Weights of a small GPT-style language model, trained from scratch on English Wikipedia.
Size: 20 layers, width 192, 9.99M parameters.
Architecture: RMSNorm before each block, rotary positions, no biases in attention or MLP, untied embeddings.
Each number is 128 + 24 x the weight over its row's rms, rounded and kept within 0 to 255. Layers, rows and columns count from 0. Numbers have three digits each. The size before them is the row's rms in percent of the matrix's.

# layer 13 attention value, 192x192, rms 0.0968, rows 115-155, columns 96-191
083:095103137131136153127136161138123122122112137116173090125115098146140113129124176136135095118094116116139085129129133099157101133061187113126129167102124169150115078086133137131136170129108157092141128082134110129100132101135135131104148130100101128106135110093130096104124133070141123149
087:124155069152128152132148165104113151160127144159102174135158158110134087110097108192104117110098142134085143136125134147122136129127135105116137158121142137119147124139111119187091117080136118124102146126181123130120130120072099118125094110083155139122088110135119134156190160144119154105
085:130150110125131146122095112135110124129148119150131098123112129128158156122111122070176145111127122128140142128079141092163112128168099127144135132120161151098148103131178140152124157140117100144117104099120122111139161123140136144100100109179138139080160135069129135137104136145187108118
075:141137070146164120142133117139115128147132112129147100138129087153137134117136140134161148159137154098119081094139155122122102084119151124097109135091134125084139125098177114121119125100088141133111177126102131165144084136164124141133102148119089117137113122093121130132107148115104142135
073:146149111107137130146106106084133152099126118115123126138107183152152131082105129174110125177157141174146144170120131157087123143102149139109149115166149135104127157123103108113090140128145111123142101131105163132136128123133125143101073125167116151136172156115177139116138150139133079127
078:113117109152130157143131146150108095135103057097080094134137185118118156138127144094119126131150147095132121127128084179111095109077073123140166161130111081138143172162127121141156102080088148135126092123144107114155134094089157111148121134176128105157109145118096145136140151178118135127
086:108143140097157088121117147117131108098145081173115140163123101093118102111119117082133107164131143104107160116094150139144125116149123076154129141126140129063136161159089129131152109133124123144112144146088112167151168147092143144093140128111147142110129133125154125181141145119147117116
080:136115156142109115153088132132135141082120148114154085132097077160124128118140147187124173101138147130106121089125163121136101117124161134121137102144141133139123105160095136127140177114143142154106140134084109140151093137144111140152112147139136087125118165144136149097094100083118115130
080:169138153111128187121127173106138135128112111116120103140128110157084172107092116147118132097136131100135115065144119104119142117142174077172133127125106118146102105101159106137117132122157125130151099145136146126153131135123144141090103137165137122150106111129148116115119131064097121142
082:124162152136109110138106166129146127180092138125123111145131108154075159103134178182127142104115126135124120126107126067104123122137168108160127093183123126099146086112117172115106102088111119109118135175101112085165108090127107119141084104104156125142111134111168112133090122109122186137
087:138100171106140085135135081138125121135123103134109146157145134164127145103128132108137093114118123134102152145118124099122156109112057114115125105153135099152138135128140112109150113164107119118129153131148145066106153095115135130103149107136128112108133108159126105123172086167124085138
078:105115158183122115142141135135104089125083116107108149092143135131101142122130139092130132106117154124109115162131131125095112121101120100115120113123138118130106119140129108163130154149140135137122092107189112133086136140128140137146066132121158147140131102143092127125141132130116168089
079:140093143137151138161133130112111150159121102114126105127143144145126133147144104133142123120102131169122103159103160120110099151165089124103134152156107131068127122114147154119127141133139136157087132161133134122174155156165136135134138116139092173149135132144119100133194076160072102161
071:089140124116134158148125100103090131121098127153144150089107099109110128092092128105134079178161122142111128109099105104128111122139163182141158117143115100149128089087142130133142095117084107109100186125113109123147118118131099134120126142112089113129106070114095127108184121140107149105
062:126123130105134129144154093168135112113119093130135140108128124120159122153125171135119122115152118152155121145120130119067144095148180109111087124179132143130142111139087134110141143192134071143145127151123125056091130102127117166111090121123124138115089118142119120145137104113113107122
066:142113110112124090083136120175078126128145122161102108120146119118163158135102081125129093110105140127116129112153132145127149101154124122154103116138144140146118128159102148130149111134103105116117148093090098173079121131117174093134125082112052111099169141064162126125123134104138086169
075:109145159176135083137118150123126126088167109101088148143133117095114158165120129126105110144123137152140087123130185112145119153162147117146150081129099117173095128119134124108166142096149140096119110123151169107142130097083121111120107128141192118118141110117117104098153142143125105159
068:105119107097129159116133133121148117088078115174155159117101107146129127114164163148110115118124103117096097148109090136132079107133103109116120205147124091147152092127145113093132176084132114138114070122100079130176142153125144152140161113116086135140074193095146095126124160111147137109
072:136111108146106195129141118111130122078107117170088107107119157065170123118125153118122138140142114122069168140121142154143160140104173129089138158134111134134178133143141143140154132104102124127123146140105113147152182115128142086147132146118143173123119183128110132130127141061161126131
069:150096120140164099093121122117120128132156089148111130120130138132142128180140112095128148144131150139165097137120100148128110135110145173128083161126118113137113168119160146107116155130096111155104128136129134129118118142156134149097125175101107176092157118122122087118113109152134119067
071:086103131138119109130145126129103164107108161119100103142152099075154113185068078119139101120139146115139105141130124124135132102092102088141143156144157077101153118109142148119131107111120138148136105117132119130130138114119088131101106097122112130157162146125141145111141143097121163124
072:118129077078148129139140128130155152147130146107122109099163117120157150099143098147131138089102116145089124082128172160127147152103127150116122126111112143126093095119137123101173146090144184137141071132112151168130142128124130133164161152172080166158139133140108118085153144132123112091
066:133118103121129136136131140136119089152127130126138087111121142120125124129108097142114132179097131136133134150143171138131160108127160087101137136096125161144074116164104136151103117182168136161156106093110103129115143108146139105158148104115148111118139152135119107117089143133159092121
076:179129111157132147090124143153147107160151093118130139126155113141143110127151144120076111123094099150128149148144105122136147175082102091131135091104100093160118109114146084137092140142142104135150101152112111127135134153126134113142084095118145131094137137121176127111118131115112099126
071:097128132151111114123127171137123091124114145169153081150119100124101145139091144145110159106119127107138144131121114106109122115176101127114161119134104148136130090088131174148147116109131180113133131102116180119086116139136134119130103141113171149140117144089168082141159109110106164117
073:137143170128143137166139118164153129146146079108140110162153145129160121146085141127126163088131144150154105126165109163142122128083115129141144136142129136164121157116151066118145127144122138117130146181149130116082099147111131120162152117153102083112137170132131176135148108136106144077
070:178129163167106090164151179140140120119124090094148145173159130109130094119113095092156131091134120105102116124091159119143131128091121073119140106110103088124102159113135118111154131115128128133103129082147062154125112116094117105139140149143187140179129148122112112134111103125139091112
069:177096095169137097120150137129123137103135109072142126193165163150103106077118121105172140097147124155150140091140116082111107150090132127144134134117105155144147105169128079104144134083122117134120140135125144153131123165101114131112103158156121188122103113143105186094143144143160127147
070:111168112135114146081107132111127151160119109152178138169116103138113138101132108133110129119126097132186157148167139093127131160109178125140135143106145152142147119113142084134113116139118131105121081086124155125113104124109116094095091139131122105142124118142107112102112113130155111103
068:109166143096135106121118141141098122080124106142102108130130133169133171149128110156105109131097141146122129120103113130144168126111095147114143141151133130179151110108130112138113152143073151142138128117147098087118114071099133116107178117110138143139131086115178068081120149183136099115
071:129093111152125063119098105153110157105138079110142155092121129114128149063139113106122101102087127150125116167121134139124119159146099128101125148152121112126059108091167122085114089150137147101112121095123142119140127127148122117094133115123138104128120095147060121171146104126106088104
074:143114146130083108130118116114132138122138133102175128110162135104159116152171102134151083119098131142147171098141103125156121097133066156113150109096130109163174117108141132148163120118146137115111151133118146136145146143127141153110116131129098137133087165151110115169139182130140185117
065:107076118166206106127103124145141074150141124176122150163108131143155121151090137137118109149097152149093105112118144153109147151135125117155079067094104119126160098100099138111139136142124159097146131156154133147158146162148132108122126121114188154112133093137100091117128131105095137106
067:150108141086130116143090159082157118111112132169147172126135137116100096188158137089169116151151114129160151145129126122139093125146173096110088104129094101101150144139119140116130142152096143133136090116162108130119158122136099132125116110112055080193103111129094139128125127150126140130
065:185131106083160123186136130140109130110119125110172084145109161126159130128103100133119098122145106164150119145115131117120141088128113150143133124089103116163123114147105114091158115100136111137120149128117133122113115132122160117144159146131131157133113126100109117118123134142098145091
066:085139143145158147135134159092132114102111127113145152167135120129095129112124080132123143118150124172150142144158163161136136157148152086154112134124129117122123119166125142131166136100172100144111164147165152134130127112121152159113100157103128150106163162180142130140078120082117126120
067:144121114108147141133120120079109111086124141138167129166148132159110136101120084142138152150131115128134126115096115155121157087086095110104101106109132118122154064126137078104161109144090115145115134130154142091158122135153141149187140135137141115143110124144120118162119139100125131092
070:145187108167148135123128133124139122169076081127127087103141153155122135099131109115080140131131110139163137176203128163170105152120149127157120100140158152152123138122107130129143137124119107120129166154155138156124119095111142168111147136131141130162116152128121155090166086140108122084
066:125156109161096151132103136159100146089188098132114156130151132119141106081113127118156184113110118157150115101128110153155136121108118140128132133114107143140170118123127094105119134157129094127124083139105135099139112119086117127124154121110176102072137100142142133142142120115117155087
068:136149113138123148119159159128153137142105151084124144169112147136127148104109100109125111166161107081125139180071154156108084108097108095168138128139090136087123099161174154113132151121115166112158105121104156112147164094130109109141188113155124129148155136143155147115147111109159127121
071:117100122138142136157158121102096098144112137145109111151125125125153175102143170094132161155128144100109116151156094084148169163127152144159115044136150105117159110092124132094120116136185175092126109161116124117120137109134161125095199123139148113123122139169111132127152121122102121117
# layer 13 attention output (transposed), 192x192, rms 0.166, rows 115-154, columns 96-191
082:165103200120108127161169118091167107121095068098149118130106124116131120124127143113115115124137092107151086135114127112145121114113137147156143148094136124132113123105126111127147145180149170119102153121121109167108126143098150128122136131169127177115121094094082130154122124112132131118
089:134093137108110122111152169171131107129084147175129107149114129105105138160139103155173107104144132137169141108120099112161144151150140153108119108158143146117094093134160152127118125074137150150121140148117072139125092117117158161114163104126162141130111151125126126078169155115125133145
087:115139122138152119141111165114123100141132104107134154081090143129122119135132153105130165089134143132112054124092167126089153122166099115147100138117166108128111106132162140122153156121069133132091122115115135134102160069158125149145103117155123136118142108157128118123121089127156140115
084:141088129146134101141141146088137125132111113104087125099111151090109136120150129157123130120166163118150120171148113089132107134098131163107114103134178110109142122128144101130110122138178144127091118103137143143134117159133132121170097145144128154113161127107115146124158124114129131152
078:138131127131148141160085112085105161122106111136081190140143161113123134143141133129124097158145117132107120131110144139066159095098109140158092140162111177087122142086139157142141136139100144156138104085166137148125125145126146159117098126146106116111128114112111119127088145136141128133
085:108157095152149147114144147149143137148140134126131099149141157107100111115092141033130157134124113154148062127103107116120128111130110094096151136149108091145135123127093157151131116080123123159158147128124096159142127134122160128118114115110122131121101141104131114135155167159135106136
086:092106103109149098105120155128135129111149117085138126122141119127140141105157145158126105185156160106134129103131093135098110129156157079160163157147156091093144105113126133115157127142119140149143133109110190114095133165108159119083152145109110124125150152116158123136121116150118104108
077:164097111151162158160097084177105118117143125112109106123116119158122166094099123101077121108114122124128130118131138138177132108150098110169108117150110140121140134094111110148161114121111194122077127096144098104115086121100131074142104173105097130119119126113104155105082133087123144143
082:191100139134140131112120182114133144124135095081117136163152109122127160106133108135102105089124125149114113140116121126132116088170160124144154089154130163170106126113135099101131152117138160133132140194131154124136139120146134161120094098128152144084113162150116101162116139082099139129
083:109149126139157137168119123104130149159150167149144110139130131154143159090132143132142136104135192129125090109138154128146133155146154152163123117200160122095149089147130104134088105114152136156193156143123087157137103123089112107106112113112137140135103120154127153165116106108107161116
086:120161162127154110142134071126105120145102155177106134149091128138120116092144138093182122118159145133108143116161174135113145138153148149141162125159152159159110125115112121112137115158143101144155183141141174081135156121136106135113137097094105119103118127098139085139133165130147112136
083:138150188126183133112122092125126142144112157051108124112157119091112147163140120117147122132116126112126154168138098116137140163132150112075116135096105123126138096129105108114104142129124159126142122103104130165105093101146109155133133131115118116141106087105114127087149176151173156120
079:163129134151119129128084125121105167133142140127076116123108096110159107117129142127155105104111140161131150132178161144139126114101141144177114168100141096123140116136108177160095138146167096150117137144165142133108123158128139161153124117143106166133098107136173111138156151132128102153
082:152116137112156132100133162156149126129107091163097156120176109121115113178146112079122161126137111097116140143128083125131115114128140155133101150097120135145122175106148130141114172132138143137092100128089145093136136133103164142134162121104167101134132124121153134154145147107125100107
076:137136104133109155080104186085089105134140130183112099141120112139100133110106086126108147117101133120115116117105156116166138159119092142102154135086150129154117084109124124144100121090118115094118169127113126150145122102107105152160151128129106131131137121115119107133091113130130133146
080:105146193122141145100155114176172127107094138112118115116146119116112138132131140162112123113154143107163123112146167118105151069137143123139127143099126138085146122160147123111147123124137165144118074131113136094099138106131117098100093108134182124099091128169068131109146114137125134103
086:148115095064142119144136146112133113122133115176152076054135121171181153092133155150114117106114147135134106091113144131136099142115121122114147104119121104114102143164165142132125098154129096115160090106165089094186125106142099155142118103122147107166138137139151146146137128144140137160
081:098130107150149106156114139104121112158123085139139149156123114154096106156133134118133142118127130162171091112137117116134176136109123079160141118154131168105125130122142152112120094112150150133130141100139104118142160121102131095101103157153140131113113102154098117157141126155113104120
084:121135174137165096119102155123133134129124115124146133129155126150159121101149117144115102150147158120134143142158114079163111093126136112166114131125152133083092098112101117137128103124177179132132088094131185102111132091094130128125139088120119142092116143192115108156155135164115164083
081:095136110151136127133144174135070125168140191132150132145112073145090098121123155119123105117116109149132093160122081129138111117151128099140167152129143103108142148097129099128129152107118136143136151113136112137110065135113102128145122131098076132124119102134132113136109074131136185121
085:122126119115123100152105105115173112141112146134130131116125158185100114124185158153099119104140146104116103117089125122178104097134156153142118150090124137129115075122150080072144130124126142120115136164105131139128131126133108167149113146155153135130127093174163102106135145115156091098
089:147120132122138120139144199116172154124143112131156121094119105126112139130146110135120106138149107089180158119144105137132112105141117124176138144108148099107167156110113131103103109143075117128134151142169145079055122123139106112127102105121172103115178150115108154085170133108140131141
081:146141152150138156139152101097129114113112133188117147111069124133150147072091139148105162133149123121112135149131209129116118105096096152132116108145169105122194120153073092145119117113111146112145153147165109123117108110101152097077151135100097148135074122111146162104125119113082165133
082:109125155145141134109145115142129165127137164094132085128085136077113142118103108088155154125104148135126099161125094140100103100152109127131131131123113122140144131132116117148164170110108119131105107118117119162151167146156123094125127189091129133163144134100113135151156128120136133143
084:119144112112162131176149122092104167135116189139089127100134137074168100085169115148103154200095140125141124104100160122133172130095132140110133178123136122123162102138077130116102129136115118139143068149124126126143163159116124118167173124134129135135091142116147136115133151143098121089
085:138113137147137128095117138119136172130145151153142114122083126125122135120087162090132118101109159072089129136132126131140116128114118107114120099106122134134125139155133143123101104113109116083143135138120101113118161128101101111119124125121133146130146072159137094135077158138141102103
083:130174117123079146132121094086120164153159157125158121071118151156109160138145138099145161090144155110166135134159093191122126114141162120142114145123102118106184139144120089120141159129124087092174105111116147140171110092141149116114125142140132123124133129170136104086122086148129117134
083:100135120118137133165116115155133126124156138115138094117120086125159111133144066120085134149136134087124094119121138182126112096117137147154138115162097129115108168126163148157134129110107117147150142163109123169150102088143121128095121136082112114076177108126125133170118126101147116144
084:161127161155133143115126141127155157133190084114128129144199102112149141121120147145129158134141099119136114138124109153107155137133139148092139137160144060112116131097105171140130169148131149151127180134133110113126152141119107165131139162097120172157135132133150107127122113157110109174
078:140100136147149128107098095115134112097131235092129088124194113091119119114087151103142115144161110131104129127109102117104132152183152133188119131145131065132116105141158138143101136137137103158106133099164091114105138143119152101118106124134146105119116143125123120138124132138091151140
082:152119140110117167168131135143140155121131109147118108172136151155137112156134118159138126133158165112093140133096123140085093152170152115106141076085077136152142174140102107105167145119128112162136086092121123154107146146104122148121121103134136137130148110145145115103135141110154180158
085:086151105147141148094126082169113125140122106125151106130142140113091094146102122139118137148129135120124121127124124131148102146120144122146099153143135105152146149136123144125114143137113128166134096124164157149099123141136164125127107117161152097103118115129118139147153132107106059120
081:181159140149066099103143173138109138130146119104082077087141128134135135081098114127116136147088115139164135104124136120132137161086148104111133143117114115129133125105145108107130112119154115109135142075141176120130146145138099113111112122126089112141154152114139104110142119121162110072
084:120166122140166142141126103141129133123128133109114105151099157148098067111122103115129131145147131122145147147150121135125107068129105141150141145143093085159067118122119138139160119133152121149185165138116141145123121105099152151136137117152165150130089147128142101168116087149152159130
077:152108144166115144102115075109128128085155128158104165137143077129109140104170103112140177151131122158154102121155119119146116147097134145151094119148182102098141122140119150132128120142147156107133119106111151133104130144131157196130140148131066100089131097100157141111123127146150134125
080:183121160106114156110135107115100147120135110089135073109121095121181091152141121133058134146133117098109128155126126149132130103115092144098101173129148132138157118135131144136109118172139094106097117100160143125143139131137131141134178132154091133140110101126068114143159135124155093170
084:089131086178110090128152110147102117171161175134139165150198128093112109092137119158148127117148109107117141112168164124128143132138157088131138134129127110125161073178124108130153129122139172114152121113143133169113137138140129133102137157133171142117167111113108124169183182146156137120
085:141131202114124133151102145119150121101230151120114113109116161105120116137162114121151130147116129119106117118088179095122101157149112111108125165123149138143126114119152169164135162152118101136123136163118106093089154157147101095142126119136121136141125065136135160118112076125149110135
078:123113114139164124149117167107128114128125130092148113139095136129118150150112114151127091177082160115127153183119090139120146151150095151129104139149135171105099119176091133124163145128116201115138105120141102126152141115134114134105104155117109128132123128139142092122096086094137081142
086:134099084123139107133139109126140097109133095115133119079152169124116125105129168137120175182130156124154151129113134130143132101111138093079121143137129127134164157121095117098116164160151146145096130148109082148086117104153125135173108097074150099155101130100105148101144127166156167174
# layer 13 attention query, 192x192, rms 0.0613, rows 128-159, columns 96-191
070:161171131174095121120142133128108145165163171140105139146098158160156134090140151157133110102127087152127143108110203155096119113141104110146163140133128148091133098127124101133140158150127157097130098200101132100134133111083146134134081129139112133123107190129120138122113138162136107154
083:134123099109114151118115095145181162077109118142121120152127151120105130112124104108111117138132107103137133124150122134097131131097097141124123105124128159192105112128090095114127185131102152115161137102126098151137125084183097118109113134103131129110097086144108107088148158101097148134
091:120123164140128139120123116131141117152134097127112136143140142139076182161129127133117125087086150096071096130090129134167123128144133131118157163161145172140121155094141117101137102149124124152114111123126115089132156136147167116147165139128121137110139100143144133130116161105146135115
094:142124112107130157166134123124154131101122135136143151142090165189159115109129091155133131119174162137129124108110127088153132140136101123115137126086142134106131136131166107087115138133082141123133096146119099135184104139102111167112153138128115139137106110110123146137155145165102156146
108:100100152081106115139092133109137142133092123128137154116111115091114151157147162165113118116100132102138145095120120128120178156105194122084162137141107116141102105142081125134186112152130135129109142106139149154089142101139127153149090112113165116129124177175112134136103122117075154090
114:149157144157103108135161131148111078150172126144103125098143080142119188138135139098160091104108125141124115102101152160157142112144157127116088143169117185122070118152128132125141080137116127101119147093113127081147118164164089109160196130150110111119116104129138128139111132149176107150
095:158137167096109134133086126123131129135087134154093170147107147135121172112112129104159117110175162141163146135153130110097170115099079078129156154130132110117164110144106152134159124138108152087113143121106104134147139138099114188152103154115099138140151124113087105100146150135117168119
100:104123162164119119124145117121098128085110088125140143097105136169123151111099144147128123123148161091114121146149115131152146108089155110115188140132133173172093108101137125153144153163142131129108122143085129148150131146148103087178116142123125145122128140127122168130108148118140121149
103:110116105127129139097148116106145174148112119159107137149076118099110166158098125086102131151107134096142119151152133116117121105120155136105121140150117182149132129133149126125128130106133120148133130134173129135149114137131151137150124108167135119099167127168119110101147121130103129074
110:132118150138152080112137094131125151109138126184107139114156099111152122087143117135138162163169149129119149152123116127148141086154167122126096142099114088156150082115190150105103146121106122130108111186105142136116133201138132131139150096134124101139145094109096120075125145113118112124
117:159141112126138109127122145123140165151127120147091165143133093148182170108147106133134164153133160136102075138140136135125156120112139109145118143111114114131157107110146157094161141101105137109120176127198112100158151070119132126068142143104152154185155119161076114104146148153107173166
100:133109119116130143119120101151152161113166159173137146116140122092081128119100116123096183157140089115119159116115157165122135131113156139135137139148096123085156133131104139118138116127094094137084110140131123184085099136144179141159167089078111121093143145103162142128114122131121150132
106:142081126081167110129113117123148182125143131156148144120115119178106150124137145152124138157134103137138168161130120128133162104138079149102115141093120114129150131161126127078113088140071163129139127149150109130154122132122101093114116132127131163119098168165130190126098106158092136071
117:125194080172113158115118106145142082121137166141128150130153139131113127083107107090148148110158074120103162116129175131145172141114104110169097118157157083141117109168124132171169151162149117094135104152092108150127111086105126198139128134131133118161074116147164136133083121124136152118
110:132151144123132157173163089103117149125141160126100135037106154127088120162146131136149159200128139164091138151094159100118144081152150109111145143109133129123093123167090130124144117128122144153183122107148127145150135137090134108107137131119108123124157125119164106100075148133139143101
109:118152114148134127123120107143115119100128105108168131105108104133114141145138103146094145087164097152138117104163166151108082089149101148104116131183098103122127149127122160118136130152103116116144143132130171130127181103157144124098135154139135163106129120096086165125138161120153101146
089:055172119104135096089147120150129146107168121147124132112050154138136136128101145126115125122128108130147107148128130077119080169153104103095147120088101144125156136127125161142119130130115154129123136101150117124177109121166158109145148132158156130133147073173148118145076145132166132111
081:156120161106158136123132132127137147096167160105137092096110118119114149158144071062120099125131119094124132141091124120117138145161145103169112152128107077169142115152122149125136116133111100123120133138183108149093128157125088133083110117100119102172169108121114103128155129145094168101
089:104118090115118097083143135144135108132127165113164124129125104179108189091123143135135144126155138106125147170154164128116149143178128123159107161139177134126125134104147190152133139108101147133176125125084188085178132128127156130143083142130118117161154110118117120112121150080148126126
092:177131064122135150138153088128122108128143093116107103135130144127136175146061129109132109094103139129086122130119110145093093114169149056154122139150132134127107150077153123156115143136128148129125110120108070110114113124090110116122139147141132142139097095137109122137102090111184097124
084:166174109167098101118107179124146095139090080137172141119113143152142158141143133121135162152154142116143117095159118101101122108146166116111118186137141122092098127180121128154112167162123098119122131099142135140098080118143114166115165144137126147116109156144180151151144137115153066135
095:140122101122118144117108148127202123084074116128135080131128087119122124121110137217157134152140131131161144126147125108124084137071119126112119135122082098095125156111112141146110130082141151101127148130129134135122159157174146106161107111135108169114097141142144111141126128137103109122
099:123062136142169102123131129126149086106117066132109140107150146166104125126082182145167115129082136101128156114174142115156129128124132124189085146119134118124124102116091143135108173133128135132092136070099129124126123142102104138139082147134121149137142156109142088149143124116116129123
098:114128083148147099118121119132143128126146132157148123094144080146173126145174144094136135115146144114134112146121130140157144104176185128121096134135121127105135116166140136111156152157102122148097117131076116085157111142130071062121176151140098134107095159105105141148103133142121103123
093:123123054146130088147092096096125127150154132141107160106103149110122126130106138132120115057131183144105130153054155115139160091114130123112128143099137136140114137149127126159131109170092131122106177130129101130086118140116054162112147135146122138108144140110125100099157127135112110140
094:117110180105127129077139143135146125110093111142161114090102128177138114162103144163150106137099142099118119130150118122110121147201167122164113156120132090114148160099170152094098127132110099154124108090125133147124143115161199086161142112114166165135163114100090150093118106122109105142
101:120171130137179144105149094134115142157174146117126110096139102139155120115118105103138137112121116150101178129147122116140126176136128136126188130175139091108097152127181121146159109105133134125154171089184146087116152151144128138068149141121123115146141145130113118125145142106108150123
112:114106136140114152150112176145126108110144096108161108098129113123076120162136131120120100126118152161164113141123105099093153112127108179163131113125152144179126098138067148093123125116129122097118090126155125139155103119119147150123156111142157122099141148145121113167134103156141173154
112:092158133157133112138162146133135135113178088138157130154120134121136141124137142108143152093167122172133115141114175116142127095130121094122144139095109140125082095139164059120119097169144107117152127174097141110094138122169085123165157106082142084129102143151124130163144134122125128081
114:077165138103111129136081111136150119133116108140176106118110117164104138083073133150134118119113142137115114121086137110095147149153095086161127172144114129128109106138123170136081114076144116145189159132069142129128121091121073139154139077140145156139136125104148116141112059116104131107
107:185144107102144136137127135120151108094132125112102118118138132112173119134159111118131145128146156142101139177136119143123141110153179165139111076095152080139148159091089056158106172126159148146157131135152145136136183168163123131136122126116106131125111144135072125147127119099129154149
112:145166109082123098128091153135118110152116129123174101144160155126114157123128109128120099170089170120126098138146132111127156127153111105137141144105108138121127142104111113124118123109156126073159101211133114128122118113127124165124087106186122099148199120151139145099127101129134153149
# layer 13 attention key, 192x192, rms 0.0627, rows 128-159, columns 96-191
071:096130127155125141092139151119099151170136118109096147136103133101146127110181112175151082141115157112174140115102113145189124164117094121124132150116143118141156098095099137130158137181074111103112104103113100140091126109106127192171137142161136139139081122106149134122135154123096134132
090:153148142152132108093092163115143074135177122105121148123151126117093136133158155142110097155104120112074102126178123166123114158161139123110144128140149102137168144170161108106148152160077127103143131149078076120110118102108155095101124077115134127131131120122156102112123125100151144104
088:156122108131084158143141147115152122143140134090123102140103126127149110127126107142157139112116123129128162122123179129115115095103116139123144130106137167095125094136112131132147103186110118103146115142102105158149125145108123085131113145124148148099127114088155116107142149138080067130
093:124108156115105120111120097153172110106178126083100129102137069179122128147081145134154158125125166138139124115120121106166132064156099126108135132158150148119137142120135167126128149140132113113113104112156127140137127097126086130108090156119092124177128117095113126159099120141158107148
097:149105093125188174126136115099128140104099159160130136118146151120110128147127104146120127152173117151169156139099097110142130154098052127151094132118142167085101155135109145116093121123187143140140135129144135136122152108132140152162126101151118145130131115138081108119130131185105118100
115:139100134142096119134147111077126119175116097121136171122147103136190162099105151086119088083134155117159107147117151128114144144145154140122141137121112179124105105115164124107128111107115161115146157157114101120160120166128085105127097152084139141092106100163147076145085125111115081104
098:154126108143139139150116097150149132092156163132151133129144112122151083123082122093111137112121109115107112095154114124119182120144078089110163133090090125111145126118168126144152141156127146118160120108155094128140123143145099144143162180142125145139104141099111137116108112133175108108
107:107119107123105085124122093136143131116124134106149136144156117149126119123100154108139150151133126123110135088099119127130134109137121092194138151086115138169095081103196134107161129182125139122095156132127145111174128151118152108111157174127145137133125115137155149151061113108151134137
105:097147077143113116141163090127116136120139171155093168122127131117131138147112115116152111134140131075137124132132090094146127098138151147141100146087131102136145151102157082116120117158117122069133120116144135096146112115098127112128150173107131111098165112119141136098134138132145110130
103:150150118158117115138114104083113108095178154085134143140133128118167105141141129116124096136132132132103049124119143119121130109158135152121081127134144133166133102142159102152105104179112102111103133058147127150158148159139134160090187144143155152100148113127134132157131128150149113139
105:161098131119133141133132122122131165133127125177124111153165129080133138135142128104142168157077131131095083114087186120149147123109085136076102109167118111126137131124095129174125135133118096117122141150136112164105136131084121127117156078095116176105103141122102116114112109152101155107
100:123134141103092110106107158124132151049144157137137202127112133150143138143096135131093129074153143180137098087136153149112121150129131097148119179148117139113124132125066129151145131162094124134097112118128129128088126164108106164121135140113086124147151141090144152128108131120102150166
107:186140131120133136145147126106111085113128137150148115173129140136136149153125137132079078120154111161127159179124128130159116122111076150099150137121114111173176128138155138130143072102139158099106151085206095126134140165145132109139115185124111173138092128099094152150096149157131090117
107:148137130105130110096131105116116091107143165135130150139078099119092161127162118162143150120179116121132136150121182126119166144185076127159147110134168066170141148136095129137163136123127144127120133110122119144055145128115111144146119086136110147112136117135125082071117149119122143128
114:157166112114131134141109105093098140142082136118121137116110135100166142149145172187107126135168123143139117124124137129079125130143148121158164181113133095142087134094097107135143129102111095127152156106163143120169090113130143123137129148141089129159147108153095122100113136132118131133
100:122096129127166152107119135119148114126120100144108133144121149146126183140106139135115143115126131167160132104182124166119130112110157113143126101134109111125131184163139150100129116137146109138115119146136161095073080102168113107143142126108134166098117164119071131126162086141125110123
078:135132177115141129133104124180123150140148164112123106123169118100144129137122154126136115098104122116113123096126142104113122112173124109149162130190156108168134164162113153093131158121142091138118157109130152126133161144102116146142105130140126139081129145123162179125131125184146156096
082:105125092104137146102118114159103116125135115123108163107157121099108140169119148108112142124101152125120140151173106155116137136109140131107110147133126137128101135132083117184132155127102179108102083123093124145131146094147127164118126110116147140121113118123142116107112113145083125159
089:140131138099133137168111159084102109141096122112147125120127150130137135140133188105119106152094124123077109120130132140123133145134150092164106168131129146146159117123180117091127114173122168100140183138107103118128121124103151113132154130122116127092113115153163134084151108110144090143
086:124090116121112142166162130161145096073128081116122128125122121139174114121126125079107158109099155123132155105130107084141126121107115167163127115122142105157179128068139080156150142138129154132118139102098152092145137114070139106140166139107069153139139147124142155174156124133138121147
094:124110119166113087111136100153196132127096134135090160123141131100157157143130131133124090133143173097139095111100086130144131094135169092126144107141128095093101112084186155133164146097110121130134121129111119132128154109136095117101120083103203075154125127116149121127077124110156146095
091:131115137166100139140137128151131148082180107087126103131133140144090119134133126149156132106130096135129163142119122102163136135070094174147122094132085120127131129163095158121122068116117155128110124124130143136092129161133122117137091167167147113102131151155116144148142151178146175128
099:107173076114132135147143169134164127123113115118152118131135104107138163091131106122131137130122138122080116117134133156166163090128127093146150148108126067117141145113136168162143167112116145127167110097130114125104079130124155150122093121118137102156133181116128159149160102108150104185
086:122156109133122148146098145127131124165142135136097192144146127138134120122091136148141121175164136153109157152106138148117130182159121115131093118129114110100128126154123130115112089138106142160114151143100166119098137080121130100091143106131153120102122109129134158153077145097123146105
093:128128122156106155122107166149171090164148074115162126136081116145115105132143153086095138111148130119115136144142133122144097070125139128132121130116109117110114124166179133152103123123170123141148149097125121145099126111122137091144192131086150095089145109103107184145150137097146136137
094:150103151093133078143134096113113122109186097141142101112108116128113096147076089107159172161136128144149117102102131152163128119115151137106150119127152141068128116116068115080123136091143161146114116129091177142113058116126120137150097111144141124105172106100080137151122114131109120123
099:108149151134095120116130122154111178131120128161153144126144148137142117137134147081090096123087166133117157122154097147168127125143174149107207129097116123135122094132140143154141144096174126130127128132147066116120120174141122100136129121102168126129109150123113166087107129150112157142
108:142135114115151078161090126131111099130143129122118118143138144144097160108080118144115182060187139176110136136157125146079173156133116131140110112090149112165139085153126105124101085133176129131121185144140112118118142122154144133127132113119144122115150163188114154143139140165126135131
111:113107141149103132128112119129160166148167113108131139142158149163183166104153099162117100095142112127147123144136167146121121118092076096174125137131073135162108104109168096140164097127143124134122122137076141113124094167123159098165112173154149136098102115173119109127119159139154099068
111:099124126125111127154138150161154097150127164114137154144110124153127180069092145119141133135156109112109117080126175095129175115118117091193130148156087110154183118146166156144113153086086114112178110118142117139132123155109136125160105085138151094127115118183140150115108111123112114122
110:148127174142108124129147133164153084055137107104139130135139134120161116134134121152113115143130119080135158117132091145163143083132139157151166191084130136136131118110151112182151134116155119132113137113122153081121136130142147147103132142103095171124094168127108130125111123154164132145
103:155142113121113096159171164142122099142162082115186104079150161126100133119156125110120132171110109115144124100104158135128154145138139162128093140122130114111154122110161083169121136099179142110142169119142119136128106134101130136163157107117128094092112147118153096125098134160160156137